From a checkpoint of a small transformer trained on Wikipedia.
Size: 13 layers, width 128, 4 heads of 32, vocabulary 3031.
Architecture: rotary positions, untied embeddings.
Each number is 500 + 25 x the weight over its row's rms, rounded and kept within 0 to 999. Layers, rows and columns count from 0. Numbers have three digits each. The size before them is the row's rms in percent of the matrix's.

# layer 9 attention query, 128x128, rms 0.166, rows 105-127, columns 0-63
107:511521505478528472509531539539472448527544466521539505490494473504495482466502497473496526516487501453507523541458515490496495494505482527529461522451508486472521461518468510481463523473477474
110:466498516557502472497521485526542505498516524549490511529499518494523439442460549491455514518472514498450519519499519525447455515511475483499495490479483484486508493500502493497496512447520463
108:514516506495561456539523495488522514527474490450449482473499530520501521515513468501501522485523471496494462497508554482508584526522486503540511465473504496523461499555522524498499488473519483
107:463508512462540480503512488460473461518490504527498499491499529480467508511548485469498521531501461497524500508503503476530550536477471478529534475543490468476499474468441513456481524515498516
099:509509509491471521555552517524522499473475533531500486516511463506477535502486479516488487473460532510516539484517518506503490488486478452528496481529506519483484476537523507481523517528501504
118:509508504456524475506555526539495479518528466490473494481498484519491482499482503518444493510474556498495452478547455496474500498534510532484494512469532502507519504499489463540465549495449497
109:452518500512526490462492489533481488535444505493518543497458470494499490509493467468476524479497495504492492530525467484483487522495514463527478522476543490529551480476507479452479526479506538
092:500486480507520503550517510466481467442526528507517516471498512529519461458488458507485477504480508485526479476531521485459508491505537483490472505530454535483528467489483481506485482489501501
072:492563490481490522494508498472494465491460538516505485436505556490522503487517489547495496485534509505525516516504456510460535515493540493517472482532478532503494470468519477505474477476517510
097:504499470473512523502498479507520526537465490491502480506490442537518536534480485447535476480467520551503498479510484488528490533509465491514497484516526543540515543532515504505485462509530493
089:498475506491474519541535508484511531484529449524490515484515490484475471484492495491482491553464482437492484497500565472475513476528553483498538500500499540495478495498503497476490526526493489
102:485521475413479489509504497504458524468526515465508473516531506494441504523512505494492471492494488520512532498501465502504488478520484489501502487533461493476499504511496486501549502485511501
112:488478576506492463475539554542490492548493522518511490484497512493520478510481537502462513514513499458520515511508565499503494512537522509536522496498516492473502505514464466511480521486549478
104:531480532461475491471492547521443548493471527537493524504525546472504486525480514490487502527572539503507484523515547498508470494522515525494483532458509505506544509493540519500547510478483474
104:502505496457474515472464517459519480492488567478490463501502485496527513496459467486509539496499447503503471452462475535517483545472497491535464490482495489510503534496531500499504518457499537
126:449502471522494477517531512515499477494496486534487565480478490512506522422479473466489543471561471480479512495494537533471497492533529504513533507528469509472515488509489493516508494497535476
113:472479518526487503464446499525495562512525503494439469499490524496520475503542498445484533534517474499496497499484520460510533489500492515519466501488532450500475523514510507508520510519498480
099:521494513478462498507475482465509472519463483435511483449543472564492521529536517493520462513460478503481505525511498497509506519529522467519505463514497492507502501525527498509503509447491479
105:487530524522471443498521471463466454482539488532466527497479510465493488475485509487456446484518532473497540504525530498470475433489551551506478494527507477469493510475501524522516524493469505
107:500493512513504509449544496481487519508516512516485496508474493527507499470440454475517511581503502500522511533498476517479521513516539526535500512492511470494550524507492522538516515489478446
109:513529504466483493470519511489488533536518538467484490483498489507514550503491505529502445462482513462521510498482495503552504506466540510501520526489531491504510507489512496485569479514486505
115:494504519484538465508516537495514559483512487529491516529523534445488528481512528486503520495499514500548476558546521504451499472510500505494497514465478485474532497502483493536502496486490473
113:519496500522470516434516478493515509466479527520516540488488534479479509552481458485514490504518532482503491499501511528508483473469495455531508470475489548495474500534499507489497478509505530
# layer 9 attention key, 128x128, rms 0.18, rows 105-127, columns 0-63
117:522491490530519496488505494536496494449486486508538483460458502490519525468509495474508534501550470505483479492507529453499487490519509545552446484494485494532489565517503486518549481511535511
100:490502457517531483477490504503520480486507490463508528483517483435522478488518475511486493459484486541518480535517499510528484482518488467504490501511512492489536461442468483532486461500501520
122:543476516507529479474513509464522502531503459526490505510505524506447525508477462470525509563538511481507516450503532504521549527480469531475532511488499463504469484525467473503480482546500452
105:461580520449454475538501458494478518516494513480497513484529526512483508505462459497495490516499475483525514551485494512463514488498503473494511542562443472491497494482495538512455493482511489
103:527497547509492483471421520520477445514484493435500518550462497480533459531504498468495525512507523522486503490541490516488482507536479549478484516489474505479521491508503447457522459474487497
107:500485487531453493495514538470507486499487514524572476535499528491465489554490498481488481494540511491520492505503496500482525478496521518537504514515520438477486487477472494480487511484501517
112:503487522463504461485508514497501528470493471501487538531495456503537484499512513494441475535531505488469523473499532494526489483523479498494526479528467524513504481540525500467498535546510506
090:504484517513448463543488498477491474507516445527445483498506513550508425505542500499463474506506515473456532480518527476540525486538488511456520503539520526502528492502522478472507531479469481
073:514503485481488506509561501486511478455483475536504509491521480473509456479510512439494530493541478495490512493470536533531540508484517465472463495531513507448495499498526530495475492465488471
097:505486497520492506486524473540534483518507431452527498512476508482533492550518451474539509486509490478501504497539517503504509505476519476505478517516478503503478514460478477546471493515537493
101:502441527524514458482478563501503436511498501488507491541487541518527498500516500447509521448528510491494490505508490497515513516537492549462526513482493480512473525560515484473515493533492538
098:530480468523519559523477519494481493501498472497517549515533463489472533493475486487518491516474498488541491521493460515513520492476497525552508487439481525517524527487502485465526509516490441
114:508483488490522472500526527485512476511512468531513466502468475485479536507529523487493518502520456505492513474479508452503492496495506501512494467524435501486513519547483485489562508519497491
101:493535483486491521503466499481502521526478498521512514497495474508493464500482498491489507512516521471523525461463508536547476486551491502536517434468499579524475516522550493477465514484517470
104:511505485549498466456461495508513485509518528499476495491496501495522541465487498423493513482517498523485510518483468501493538512491469512492495506543470476472521509499509519565471498466483470
117:518556507523498536486482541530482468531490491508510464500494485490508529515506540498499521501471507477470568459482483523482463505461478508513565528519482516518455483518491531456489496523500501
114:515518543492510480519488509517492517593470432509505556529506487492488456459507502553510496513486508496536487486478504520518493454488529524494463515496502518521464499514502559503480512542548535
133:497505491509485506506525501516487463496448463514513502506498486540555479528503467495485527494496519497470503502564482456476494525447495458478513556492490463485503547456546505500506516513482481
102:508557498526507544493485490540480512498476491450473486526489482500519520512472538481534516494453490482526459495501482535511487522475458512478505463464520468491521476508521508529516478536460467
104:498487492535521558526474472508517531498539499499494500462501494462528445450511485483510433510487504468497514490494474466485510533488495469493518499540507509459474484501503505499456500528519460
114:482525472517451519495549524486542568497512522498539518482504490482472513499495509517514529496507544496505524483490527519502502516478533515461549511457504539486497510517494520481557480496500481
109:514499512449499476465499469480508495532483502525544462510444493548534503491522552541553530462477483499570518494484453501481491494502481473515466513487508493503489523491517508485467556516486476
119:553517526450564527461511542506500506476503489490536483474497519458503470485524491563500487518524515490505496507497499509467493532483488473532497503514512482491510508509506577488462489498541489
# layer 9 attention value, 128x128, rms 0.219, rows 96-127, columns 0-63
090:507497517499503545505519501520506500532506532515436465470495551519482551505512517549432508509469508527555510519563521496532505484501504492521480459477521515518479514500516516436497507497533499
100:515503467452522450501529516526491529463519476567547535496488534524496505512499509510512449526514507496552531490508553483493538501499496506473500490498526489486533511482485514500523520519520499
100:497463481496494541468492552524514530480470522510480520484565499504455503532522493487558480476523501487492498484490466511519527509527518503507539459552464502507515489527462491478486458486546500
098:550489485468475517499536553462496495499533530489470502484464463577518568466515486491480512472529457522511476505529493474477461528497521502511514511514507477506533487508508494468554487545490494
106:516488526525524493528549510507474472525522525462459435484506522485520503550473487470474499446494524536489478489498482528512498502532493510484502526497492523484503487532488500508537493504512504
094:480502515543485482484528481499509479486466513499529499511475488520514488509571493489474507483539504529510506453512473494520472550484472503505502505503497499513439501498487498499525484555541488
106:547502517477489499494552471549499478477486512485493532517464524523497506510446473546489506519563483496538524528478537449467469512508501461514506511501511487494465467486478507512530507534464499
099:525515494496467485504485523478512522538500502491461542504487454499513541533461506494465469470497515481482514481529504519515491489452503468482523466524554551515496507503474511504500481499528492
102:512501469489556540504517530516479465530498487518483517465489489452514472490531520526480536491488558464519484521522517450493512526519503514514477497483526547490474493481532437484534501515495481
092:504542516523460457502510516510481461476484485452485505510484507510469498529552491496481529532494509479534520490524539494485474498541507503511489500526492497515494566476495568512537485470462498
096:511468483509513507462500553538444474443539534505497461507517483504543451507530512469451493526480478515546490519527455443493478499473455519561543500505478514465487516490495460502470505531482514
096:543511474538475489492505538500558454499480501532493481496453475529493492528531511569477479468514506487474484494490513526513535503479510475508460489516529493495507491493518481512479479486476503
089:472475484447538496537485534493530527497509486449485560516455487500509508522541501507491528509486489517512472501504489477482548500502478502495540526462541513493459522552487523467486504506498489
098:477475530481464493536492492516497484520509446529493534536481495512470515495491534488520531518491560515463518484508464499532502476510467482514540497513469530506481477462516521508508518493520513
097:512477526533484461538529499499514492463477496481533484539527505488529523502480500493503494543536488476504497517515474542472480485480489465480556509469508469494494532515505489511465508455502498
089:502477547506493459487453536503538556523504501499457530500511480479505482464506491468469524541525519531524463506444526476515477462535522529467459481526509514531484487483479504498516529503527479
097:478495499516512491452502496482496545490485489464449535561511521466536527527527514460510526457516532501437473468465496504534467482509532512501501479506513515536496506473470493490496482512507486
105:486484533493523526544494521489479490497488481520560504505471471503530520495507499470485485472483473492484506522506505442516495461506539458517480525463545467522499525449496501532471474490411562
103:499494469493524482514468507468519496565482499484443496528499492476500487522566496515509481499507457491430543486506492545493461499485510536521460471485493524508501507494527476492517518495482525
102:494510456503469495510498538505515476485517485549502483476481453507500533489438481533496516542480460535531508502474543472481451494505522490486496521546489523477514512471486529537477543471463491
098:468532471529499518507480518464536495481513479527522500507506512510487499531493495468486480482513507527484507542514507486457489486496445511477518509511497502491521521488555527524508527525476446
096:504534503513520481462480470500524493453476487507524504468474547508451514508491463449469483481519493505446485492477478516491470519485531466467508495510502526469486511480478486514524504524513507
101:499449508507485512502514506472513477548523503496521518501502525489533500529490521528476500494462481486512516512479509476485495470503493530490479556508495504467470542469529521527533477479510496
095:485481506488473485490498503461441475502495517496547493466503483503477506520469559460474504467465472530459539494490483489482477542467498491548506509516445474520479497485514481473508529502485511
092:490487515525532531490455483525498513454529498500513566485491499467496506466488441501505465489497487452493502495499493499520479475476492473538435507529470541495512483503523534519538515525469450
103:489534490472552476499497484496498475454504438516493510491442515443526480480465490505523491524498445520490503515465474477471516478538476472529503535501488501491538548543482492516483515511488488
109:492519508471510498559520474491521526486503482487526478518446483503529505482464505520493455514470478464502462507473520468528476468496476505478502486492494483490466501507517538486512504477513483
097:471490508471568514510520549504454502485475506486538513494526498448457469504537473524504497511508522525514513489504516535492517543513497486502506465506537545531505511529568487507508516489539508
108:493496494496523518503475493549514515448523496518499484504511503527518503498529551494479485546496542483509473504482498496500496474537470494536477470515488508514476458499488463492505485560514500
097:500515520508494496519520525505501510481529502543494474528495476546509507485484501504479504522493490467507505498459485479487507520502455503524497497504466490493483490496506504537502502504492495
096:470478477422463482506490481489476479508491549499463502521522445520519443488569513492480469453492509518502482505532485496462534506512461488463475484477480492508528510472520487467546496483479525
104:487486500471465476481527507509499486601521471490497523505503482515463456484459482470488522548553471464485522512495471529485510462492549515525488508536494485480481516519472523491496526531491483
# layer 9 attention output (transposed), 128x128, rms 0.196, rows 96-127, columns 0-63
092:472511547482506534499496473482510463479526496510487469496453530541494480526511531496477490517511440461477508524502518551447486498514505479508536493553495478515513524517526486516475569482481500
098:483504473496496460471516524519494481529509504503519548482518506481481429534489522484526506487456465539537512540476477508506487500506452536566536484480532495516489502474527523493505484538468500
099:506528526529476485485469480482482514516458498507492502467501539503466496551489493512443518522489520538490553534535564516501486510520508480475539493513493502488517510491487488514510515503504482
100:501466514506492503480543504482541524513482503501507508510511499495501514547497506528481527496555491486503483448481517469486480443482462515480479501541472540577526494509480505502489512489493526
104:523506530484460469465491467480494528486536482491524514546454514471516492495490534482497479508501415493473502496491517585526531524545514485506521513508505507513535487516491496522478495462491516
094:494497458537481523512505548474454496453538552505488531519506507478495506512527546532492501499542522491531499473528492496539536491498490535545519586530500564505515488489496531487501541507467483
097:504473480499485480499487470522468494498509456498472492493492516507508530513453473514516538533512523479511468481495493514529530474484490488493484532490551440464496471497520509498496458485493531
099:489497487503534481533527494482522503496514513492560507466491532499475515513515511536504525505514486511531498493512492437472499503513485480493464532473524513479471482527505570489497568515519553
100:513501509481475481545519488509518456477480503476524500507526510533498457501503494496525484498516491520543495486480541512445529448508524478492507507494521458514449496514503463459488443452479496
095:513487488534477456539504511528496486477477520570506522468464510501495488512484470508516511484490493430497502516514489460531512507498478543480467449491500464507553469515554513527482518502478536
102:453539496525515496485496507510497544476508477526516493487524517498545461491544516516463539507537519487487528487484503527494495467469518528487463481526520505495483465518509510517560482507521506
095:504490508468525493542476478472519493457504501514491550491508511464542487500517487527494508472488530509491537539527453479457519465523449521492497487527460486529497509512522499512474506479487467
091:515508493510529479513567511506485493490524502525524456524467517523466531513550502451501483431536496512495514464528520482493517506525495465543529486523501487453522493484490521555480501485497500
102:452491523519465498511536504451453484504510458545494494453523521500515479510503495479539481487491507523503485504507451480479483490506554500503527464490510491526485522511459498515515524510510579
097:489517499542534514493518474522480501533477512463533500497488432509518505492462533467479500556459512486468493507502510507501514507478508511445489494533521530459530460460493504536491530483517556
093:515498494531513515509540467483502537487486525506457475551462560492478517482534489501520496483460430520434491481473454495488501536477529469473548493509478524502483516515518531458549504469506503
098:493501524492464472506514500463537509476441466461518481535518529509455534503504481543546515507516464542504507488507491492496535503521513501511523522502489517481465481437468474480522536497407519
099:505545527525521476463518526533494460474493511508536534533466450486495492513456449517528520515518513480516523481490517507492458521498520483451488517477489517535487491502525479502482456537503526
098:498499477452521520543509521470520495508508510494509483515496505464506517471525464541477492525556506492484477508501546486518506505524502472478520492546512435518469512483482480526522568528504521
099:481501516507503486466557486517507530463505480482497518506493487486506486529497521513513480471478519456537489525465514506484486496483479461507474481474551503551512505516468506495477525479528535
100:482487510535526514502510502489519532516472485496467519522526498492486504501490478478497463499464500527452525462566462534485503503488477517545524522527557489515493520489540493566489465532529512
098:499460495487476518515511485483537524482484477490507422515498486482478464465471489553506458501517511507530504499512484447521496468489494497501466490471472513505517505485526527537489503547514466
105:536544511533481458483534489506533506516457505488500477481538522518518475473478503524533494479512469501532497507487484518472485465501504515570516517501503523532558510525509496506517502488479497
097:500472475529496506511537527509463490506509490445433489508509503537502547522546440524556553512516490513516508526487500486494481522523521535452497524489512510537542527530500494533502508487514535
103:471517532493531490520460513484479466504462519494464509524532519480486499511560491456491459482524505488532466459532462523494568546485451519471486509486518515516506521504506480488485494493527471
098:503455492497497520527520522531530485460531514485535479463484499458527501534510530482481492511498508522485477490491510561509511513493494533502470499477476500527495512472510504500508457494526468
113:513499484535511481528472468539547498505504533500511449467487494502521547516454492510493502453458506480548469452500496497514562554514493478517492497509525533477494494483492530503496497499492532
104:527484512482518500502513493542496506471528511496493520510517512464515483512521492506483462510508518498494507487548495509544468542475510502519476543551480479527498466468488511475528482502471512
105:492527532463561502549519538477472522442481495509523437512493539525539497515510499489508509519497491498497484479536491515494544490491493489500512483514500497481522526508483527452498436501438495
105:508478510514517475496487475509450487464515536485521467492516506518505493460472483511472538497479489479457511520498438515538538480491516484495513500498463551506504487437442504507489505466513530
099:528475496488549503479553515540440506485490485463479475493489483470467522506546511511494482477516491482477488511521492495471488468463483513499570484504498490489471486529492484515545528563481505
101:516509467495511466491438477444460513506502465509521502479499557522530519487527504531487480464492517505529514498548484530493461513512490504473544494453487496538517487490474492497516572465507505
# layer 9 MLP gate, 320x128, rms 0.234, rows 0-34, columns 0-63
085:478518513469536445503487534491508492495462500479519497489455510448478467515491469505483510478491448510506540520479510477488538514495474546493489505514501524576528517504465478470475487491482503
119:522525513470558509502465473496560485509509497514478471561517534476502521474502454470481521466532463513468499502454498501507514531505495509539492466467508474486483531499477498472518476500477475
094:452539560496477497523494510480476538478504508508502521497533463459519460501510498511474489518502519480492494495478480511478549468479510531505511463479463498523548492544529478479505503509458490
088:493474447501513496462521495469509474554555476480509520485460503497512489493500491527491478547508505529500483482488496525474519462545420517516531506505476495516509524474466496511491503510524483
107:508517503543523488483487515501486464512526499471485486465494457504478486526474500490507463485521511480478463551479550475465499510521530491502486511550503445463506489512522481472530537461483480
088:524470469521493498539496514476529514509508527512483524533481523513521516484509495503448516488455495471515515491484506488501502497489518513479496491513580503533498503527496553445519494458473537
096:481506530553480515505543520533531469514487485492500493538486482498481513460458489489495510480512528509527520525498476497511525479498487474496469476500487513470511501537505522464465542448484498
093:507509506465533506467492511518521494534516502494495515556516477518508486515501498508514491487518514501503449466513525447458458485474490492503507439449468479491540495508499470510516449525532469
098:488524500507528528515466556507514489539509505505505458488501486530444502471487533496503485510464501520487492505486497507472509502447531490535463465490516506494482486494486513536502476511463518
081:501510474487483499526467478512485536531478522502523545442496479453525458467487495496497500487504498495503521516511500560468476500480517511523508540561493494482523480557529463489537474464520503
107:464516498514474496478491489467480504487491486474544505544460511486515526474535498504508472504508494498478518467491508507531502492474477517499500510529511467422514490517509482515489494520479486
104:511505545474510500506519493535478471517505532498491485502494460505459509472455504515516531474482459515487505497503503507471491495470523511508493510498563430492504487466518467459490482500458488
100:506478502544479493501514513524489519503539497498526546485501480544517531522483523483560552445512519489477554487540488512499508507512462530491525453492514515524474481531525514492508544509530544
103:514507509511505458493464465501483544498515463486502488479490492506496487503509477487533519481431538542533543530469487505534487478540514482516501513525469506518488485475523516491489460476510505
097:508434456491505524504505483468447462498559484538502511503500473533540516513501497489523529491492505507521486539499505486473499504516481542492461515508485483485485541511544485508499451535475516
102:485470490492529514472508512521491508497483447471475500495472503529556537505473530525480467485527471509482508539496523555478493472465481532517528517492509492480498503533479447524501508515469477
084:481505544506524453520503542503494507495485514476451501479476507470522467483495518474490525488490497527499500474464481506565493481513476479505533513512513474504496539481490460506483498462543493
104:492512492489484538550533517504533535508499502470500504486432484491493462492463514495459478506484493501499486485523547556539471551537487533501465507501529530494500548502486505522522498533545511
100:514540511499494535495492475493503500460515504475507530520477486491511500466529509501510533513483540497517543525459528510550535562528491511498492481484503499455497532509552537495503507532565523
104:521540513523498465490503535506511481495491531509516507503458483492490463516506540479498514481487492470493529541498466477458525484490512517511484522478487534501500526515468494494513524503413482
078:531516459486510491515497527471502455508449517453491496486476485516507485493500487479511529543487523510490517488494487477499526509539529508503511491489537518453520519475480491496484469449514504
105:473520532470516515445522451470486502484453503489524462492471523540522488513523505475509551445484515540466493513499525532514481487528478514505529513494533507487507515514484502475546469480511483
109:514492496487540457518482494473514483499510496483505548490506545533465539529501483508461497481492527498488465541468518523484502476522544490532490479504527502476565523557520550514529469467506511
106:512506529516491500484461485502488490501511477523488513454466430486488500471479526463534557526495500494504508477469499527544501457504478490491487510489467419513472523461510468499484500510514484
094:489530506511503491551487469522508481487480508519464499472493520499503485513565540475487450465504526499518497440484511464477439479508512458500494481499526495489478517496471491507473490473535541
101:493508467471528549546477521493492488517496547506491513519472484489527487454463497458497469491527488489525521491466528498510440522516515504477475526544496493487531523556523506558544500498467468
094:497452523484467512476521515494537514486471506518526531459498462534529493527554544464549507507472476492505512498480490517486495501474516494499449473547502472474538492511460457506481481535503526
093:519507532492551487487521520487520516517527501484553518521509489450507456503494489477529530484504467474522482460477515519538514497516507484523467506490520488516509549506486493468473496447506491
105:522474508468466513534499545526543476472513498517528500487519502519506527511423467482540514485468491484493451502480479502489448489477483527465525524509497498468515486465502493457524503488486507
096:481495521495474486463492530505500503509518525516544492543493508474536550489516499474514519522502507452491498480423468521501545503510494500514490491501501489482500468502533488518484507454511518
108:541501500466483525469506458472534502512514467511481505516474481487510482510551512500481567500469505488536509502482513486460496536545517521526476464515484479535473532524502500474463503503534504
102:491530508506487481510517503485540537507526557473495483536488491475479482462486508476470508514470480498527516518485507468468502493520519473507490533516505550455454539496542471497512491467488489
089:523484496502490532530495499513561498523549529486499497489476491491493507479498521480488523510487504475535503506489537483530513428520448539507540508490535497542460494531514513459479517541479483
101:498501515537526503482450520488535519529531462484501505483515475487506517510487472488478537510428474495510508493509551533506464523542492486474488487481530521481503525505481539520508506511498496
084:498503571448490477420474516459479468479498509481499516458504492537473524534474522495510510485487512516480518507502513533500520493486523517529528487498531489472530549497509506506468474505520545
# layer 9 MLP up, 320x128, rms 0.233, rows 0-34, columns 0-63
093:517478465472472504508467509488494524490491490549484539491480480535511469493488513517525538457474535527515501498494526502509501518559504482498524497522512513475491550502504483510509480506546530
119:498515480552483517516516514535471528472515499489499495535510503523442497478465503516548526531534501524514511492505530498480439479500495510475513548499517549521477482497520506504495513517488485
101:467536485543453509527546500493478500484486539505481509518472513481511517526505460511492476510486478511510501503512513502454484474489500515472491547480507466520567482516474447476508503481471522
097:519467483454515494535485456494548513504499506522496516537534481466530468516526508520495507475501477477515488554511496501507502548465506524513495465522535530491496446523474502552508501500498523
104:506481514527513512534455518526502492512515481474497506500486506521474483479538504472513466526461463513508503525496542473496512504486449499518488491505485512465517501485493510516486547519472501
092:528531510521535515511506496533497462507498490515533499545514511516481473492507498487496522495445524454480502443503479504528514435496488562500503487482469483477489443511507484490543505525503531
098:541448509506519540493497516533492479535502510498491515509473541468488530460480479512482517523502516482524567529453469495512515492477519478477460454517503491455473513487512470451471499487518486
095:522459474464512522459544458478530500525472483519507503488485502505524493504477505484530537474512514522494497489542498481481481525495490498502511489490490475533499516524484511464508485513478499
105:499543477482524481516469487470448482520540453520476500501485519505458483483499491520471470490500479505508500488486518494460458474498555481492500478545480495507491458514491472507492537485487482
088:495556531481526483495488543527506480474498480536532487507518501544506501508519535432520462498520535518497473495510509476484529528535476506520502451520487474529545479476515513472496559520506496
105:491476471512464528503457493520478507552559475515512525523441492476488482486473499499519524508543521516508455497466510507512518482522540557465508517544514512495484503511489507504483497521519485
098:489520540541496501483459519505543492529492490509580511467511503505517469533525494484509499498513523482495502491478457458503501470525483535524476470534509521483523466490514516507559508500504499
093:516493477463490497487487518512517500473490493519508462533464507525493493524545519507455454525510493552505484485525511510492506482499481502521519482470480470518502526537471464494475530459514513
097:502453448518468520499493511517521533538543486505485460495593517496534497478526509505482470515518518482538496520491512493486502465425501484475479493531453455500529476491490500468480525489480506
097:508521547505469487502526480540521540505522557475505512468514493486526528463500493489520524442506497482463512474500444547538491512508515462554515499508516495507461491470531507504459510525535520
098:528493505531477450543480515518491552521499480524504458485489490502499478575514497548495487442500523540505502537489495497512500482483492506489478473487554506494491556529516460485509518531518496
090:456464512502503488459533499486497534490520443527500501524497508517497476489513498489517491464521478480496509509515478499500546450523548513528482507486514512537548535535535509503497479513480475
106:469472467518514508484518503495506515482457478501518535472474485477502507510481555541505527531528483536503446484483533489510530464496503513496474519481520482525526478525435527459449535488556458
101:496498509494501488521515507483520499533496520502471538524536541523503479485517478528541517516480444516515524493502485508490504495511529479460515462469480485505526527498504499499506489508460499
098:546476518503532506508483522504498504483512485502469496555458544514513489515465498507507506526486455425487499498442489495476509499542475498524479473518502506459504510459469489533440530467526504
079:474528489511475474496495526481492520447488528517494526479466527495524528484504457443484508511459504551511520500496514494504459467530483519485505510511497505462525431464456483513509538516510486
107:515541482532516514496503452469494490500486470500501456500466526490468469526457485468495471504505509517477491528477501507474481543474482480494460493515488480492460513514479527521537461482484502
107:494517475515486471488501546561514478561501524482479501536513481508484488504542516466513513491502510532505485543530512497498549485524515496508494502498551519491489573516504530492519477467497450
106:470509482488489531498519518539479518495499508562488462458509479520471469489465492474475506488492486491508521497539490489546528522527513516510534497508515518490528470508476535495500468486504519
098:476514491493501507532512482543545527525471497538471531495523517476567495492503454498508481459467497481479502491477502488490500492525529530506534528486494472502519500521510484527451488428501505
107:492533458523514478514509504507491452475446510456559505502523501484500510477495501509477487509532518468491529487521491479487510452458483533519447526486536447538543485466494508474497509505485505
094:454471500513460530534446459488466512490491481472499481499504469512475495503476473492509480525513494498491544499465542483504499513518488548501462473508513497467455519471506469502476519500519528
099:489520493505463517506472479482480524501473497486493501525469484578511476491508471479490507492475496490496526504497488468510443451514456483505504494502476521474495542519501512492539470532467460
093:505537504518496503494487490450488469502480518504465506511517533480500482501499491513497522494500528468463519540503501513526520470552499512515467503485486530457471507505502474557450511529506481
100:456526502542564494517499498504462498541481532488504546468490493490454479470506467492517509489506501509476480478453459531521481464501480497494507503495489515473522486493498489436495510513542531
110:493471489511437458456526476495506483514507472487511496526513517514479451490513471496519500500511470494475524503542503493476487489486525513502489466508516466455515566520511444540535516476474503
093:505506506504479486487521529521513489514496518434525490508521486486494493522519510528440487514485550462475493478521521510476504484488479507463483501502495481523524479478510507472493473472512460
105:494489517506470529487494527431498484503509494525535450508487517483473519481469529506480478501492472461489505539503471525499478565485504466513501495486470453524490498508498473506503497489527523
090:501528478448474508467452492487551523514483502515510490467492438529529498496494500490495528512463481494494497470468523525497485510546516444492480451526531521471507502522493505579502473513467528
091:490484496490513500527504455512518485488506521501533523506444529474535502523523468466510506479508449500493561464493514503504493574471493475459467513476530488497470476477510502464491455488519506
# layer 9 MLP down (transposed), 320x128, rms 0.212, rows 0-33, columns 0-63
090:543500518475527539507531495474505521535505482506542515477521505509492463508481460484473510501475541512506479495502508513461465491525499453504548501495508479420503514491483521504465415516471463
109:511530544503524556483523515484477503527525527515532492504463478523506537470538523460496483495504529511507491506513516499552509529506510466488530480508487520447488514501520525480490525444494516
097:515505494531469514508505483483497531533505488429510528526503458511465561478530482511517506498525510500487495517502481453513519505523542467481509529534498477504478546493503508515509510449546495
091:493524442503492500523526460527481442489490472503502490501484538525501523472479503492481513509536521465518510483464496515537517521525477505461490501462553485515458456511500420539518460472494520
101:486494464490455522522490494542492516494505498532514530495512538484513542505488477454500479466459502446531523498499486517535555507522506469543511506478472466550516493486507484499554504490476542
081:506424495526481515537488514481469486525473508474491536495451484496510519505489515507483486509533468544487524502517499484527534512469521499482526503480543542514496559532484527474495522485563493
100:470538510501487504495487525486498447531524501544485544527495493541512493472481519527503496493494487468520524521511489494542493470451506477464461502513483570480505493518497547501480489529447523
102:495529482471466489541501456509569484495463523484473444472499488487511443514504481499515535470501474485492493515526502477508472497495532473493503467499489508555514513523485536480503476549478545
102:514487501497509530482509518499439494514507496530477510507496519491494524552528546521422549507531468457516486523528492496502509527511458483519505483519511490477508497539494481527519480492461441
087:527499486526470518524483467478550480490527512475429509467448494488522473493495551499499516534460472485431483493474466511500491528477472496519510509458500464501496478493538485509506500521498513
101:502466553493507513461537537523463514432492511486525520486481468470524474514511501507484475489470501474436521487459511491481494529493486487512468496485496508505508483460479540499472487509500543
106:500529492496488451550498540515525472450498501491492520504537505531483509501547526479523495512482533460517511493522493456545523475556475493486469466489527507468482501541511493499445554510519523
105:509457538517483466584518520510557461516518475519533497514506486512452476500501485526521477498522492498510521525519537529483502479521507515510461483474478509516549523477466520496459532525530537
101:500513491507489435499472477472500491509471508479530478521519492524552477522515480450522513466527533497521503529511470491483547493508497519513525551477516493517521509456500512474508521497456501
099:490539509472500471525517483446523495463527522459533500510508486490528481499513527450502508540496504454466486458488510466523510525530518476571484550504476494483492513494468486522504492456518530
107:495474537496535483486507505476431489530469503521508509508515471450502510501487505466484422508504508511499507501497508491478467457498504545525488491447488497470478488486480450506504497514527518
082:532541503478486449492465449510511469504489493489506508463501547477481478489495524482524483505437512519514443515498466487492465512465479494495521484490519491477470456497528462492517547511493506
099:578502486485547558482513483534496507493507468491527472496451468542476543487535518539498521464494523531481497484508521457535496506521491480495482536492480491513498522505521498509505478496510499
096:518500530479512449504484525478521526520487465518525479517536503534497469508520512478527504470497528497490500473507506502475489507494474508501491501492516500505492486506462538481501489500466502
104:485482519535455543472524505515496460531476515527488494497461509493528488517528520559503513503493463501509496521485526491517453501494456525487539481526491497464490503510503467515488521495521557
088:509475534454451492503480483523504529501478500514494515511514487523511496505503518471511482526489506497506495506504521542469489462492508534483477475519499461509484487517546476541488474465553500
099:499491487506481521503535517456467524493488498497519532544517498490466491502499527480446493527494550527524514484472475445498521487513517517500499524525470474473508514455515469530490515507498471
099:507481510491524512506478520505473449543527497506485464518477515530464514507488477495520523485518472566533532481524570514518507525536534486483529543503503528505473495504502500481518520492469494
106:534499454483504496501516555495456503475502484500525509475519547516480482509513506501477523488526534506532493507486493516476496497506521485527504530529518506496533547522551499480460528460493461
096:464478487516545506502468549502461497521507499505511490536527491484481515477519489470512473509559499474505479508526467489497484526486487499483525516483510540455479529497508510531493532485567476
108:466490467474503509493478468484502478570509495551453490493485494480472476534486511500511498466500539518501493467449542494480503513505461509459447492508508513500513508503497493534519488553472505
094:514518525487537506472478516503507474515496494481505488510548532522534490487488494504499518500455475511454507522528513502484554514501500545490510506504483497530511524460457499478536492523497453
101:471492540526525462477464480513517526492546501516479479499490525465498490550476460480521517512474456488490513516481514493484476505485512475462491522511520520534441519490482478502510468501528488
102:491517486506451515494487486510519495502479510489542521469513514496521490499505525485509516482456503497534485477481502520547503491541524503547474543489546491516505531442472500469522475487485458
106:521529487495485480502494521511478511505503485511529521538479474482465539475490530494524479526517519519477441481437533481489435487444467532484500513474499466488499513514533498484485492479519494
095:500483471473471545492477449527551441484523512518469509492498483533489490498532526506524493533469500513491538509499496491471499493476446551541513526533492479545501540490485502495511450478495508
101:550482527508548468492514536525525503482472455458506481492489490521468527518504485524550464519455552503527458500509526506462478538516491483477428494486525487498463459466448484517515494540532487
095:510525497497441518517514499491520449519483537528565481471501493511519489527474485482496505538503539549491526465470500492482517539460478506520457464494481426479502519484515488479495491466466536
096:485499527478498525514542453439443486477497462505505500516489475477564499454521510521486461520500501518514494518516466536472517484459498533452500493453464507521527518495454508460483532466483503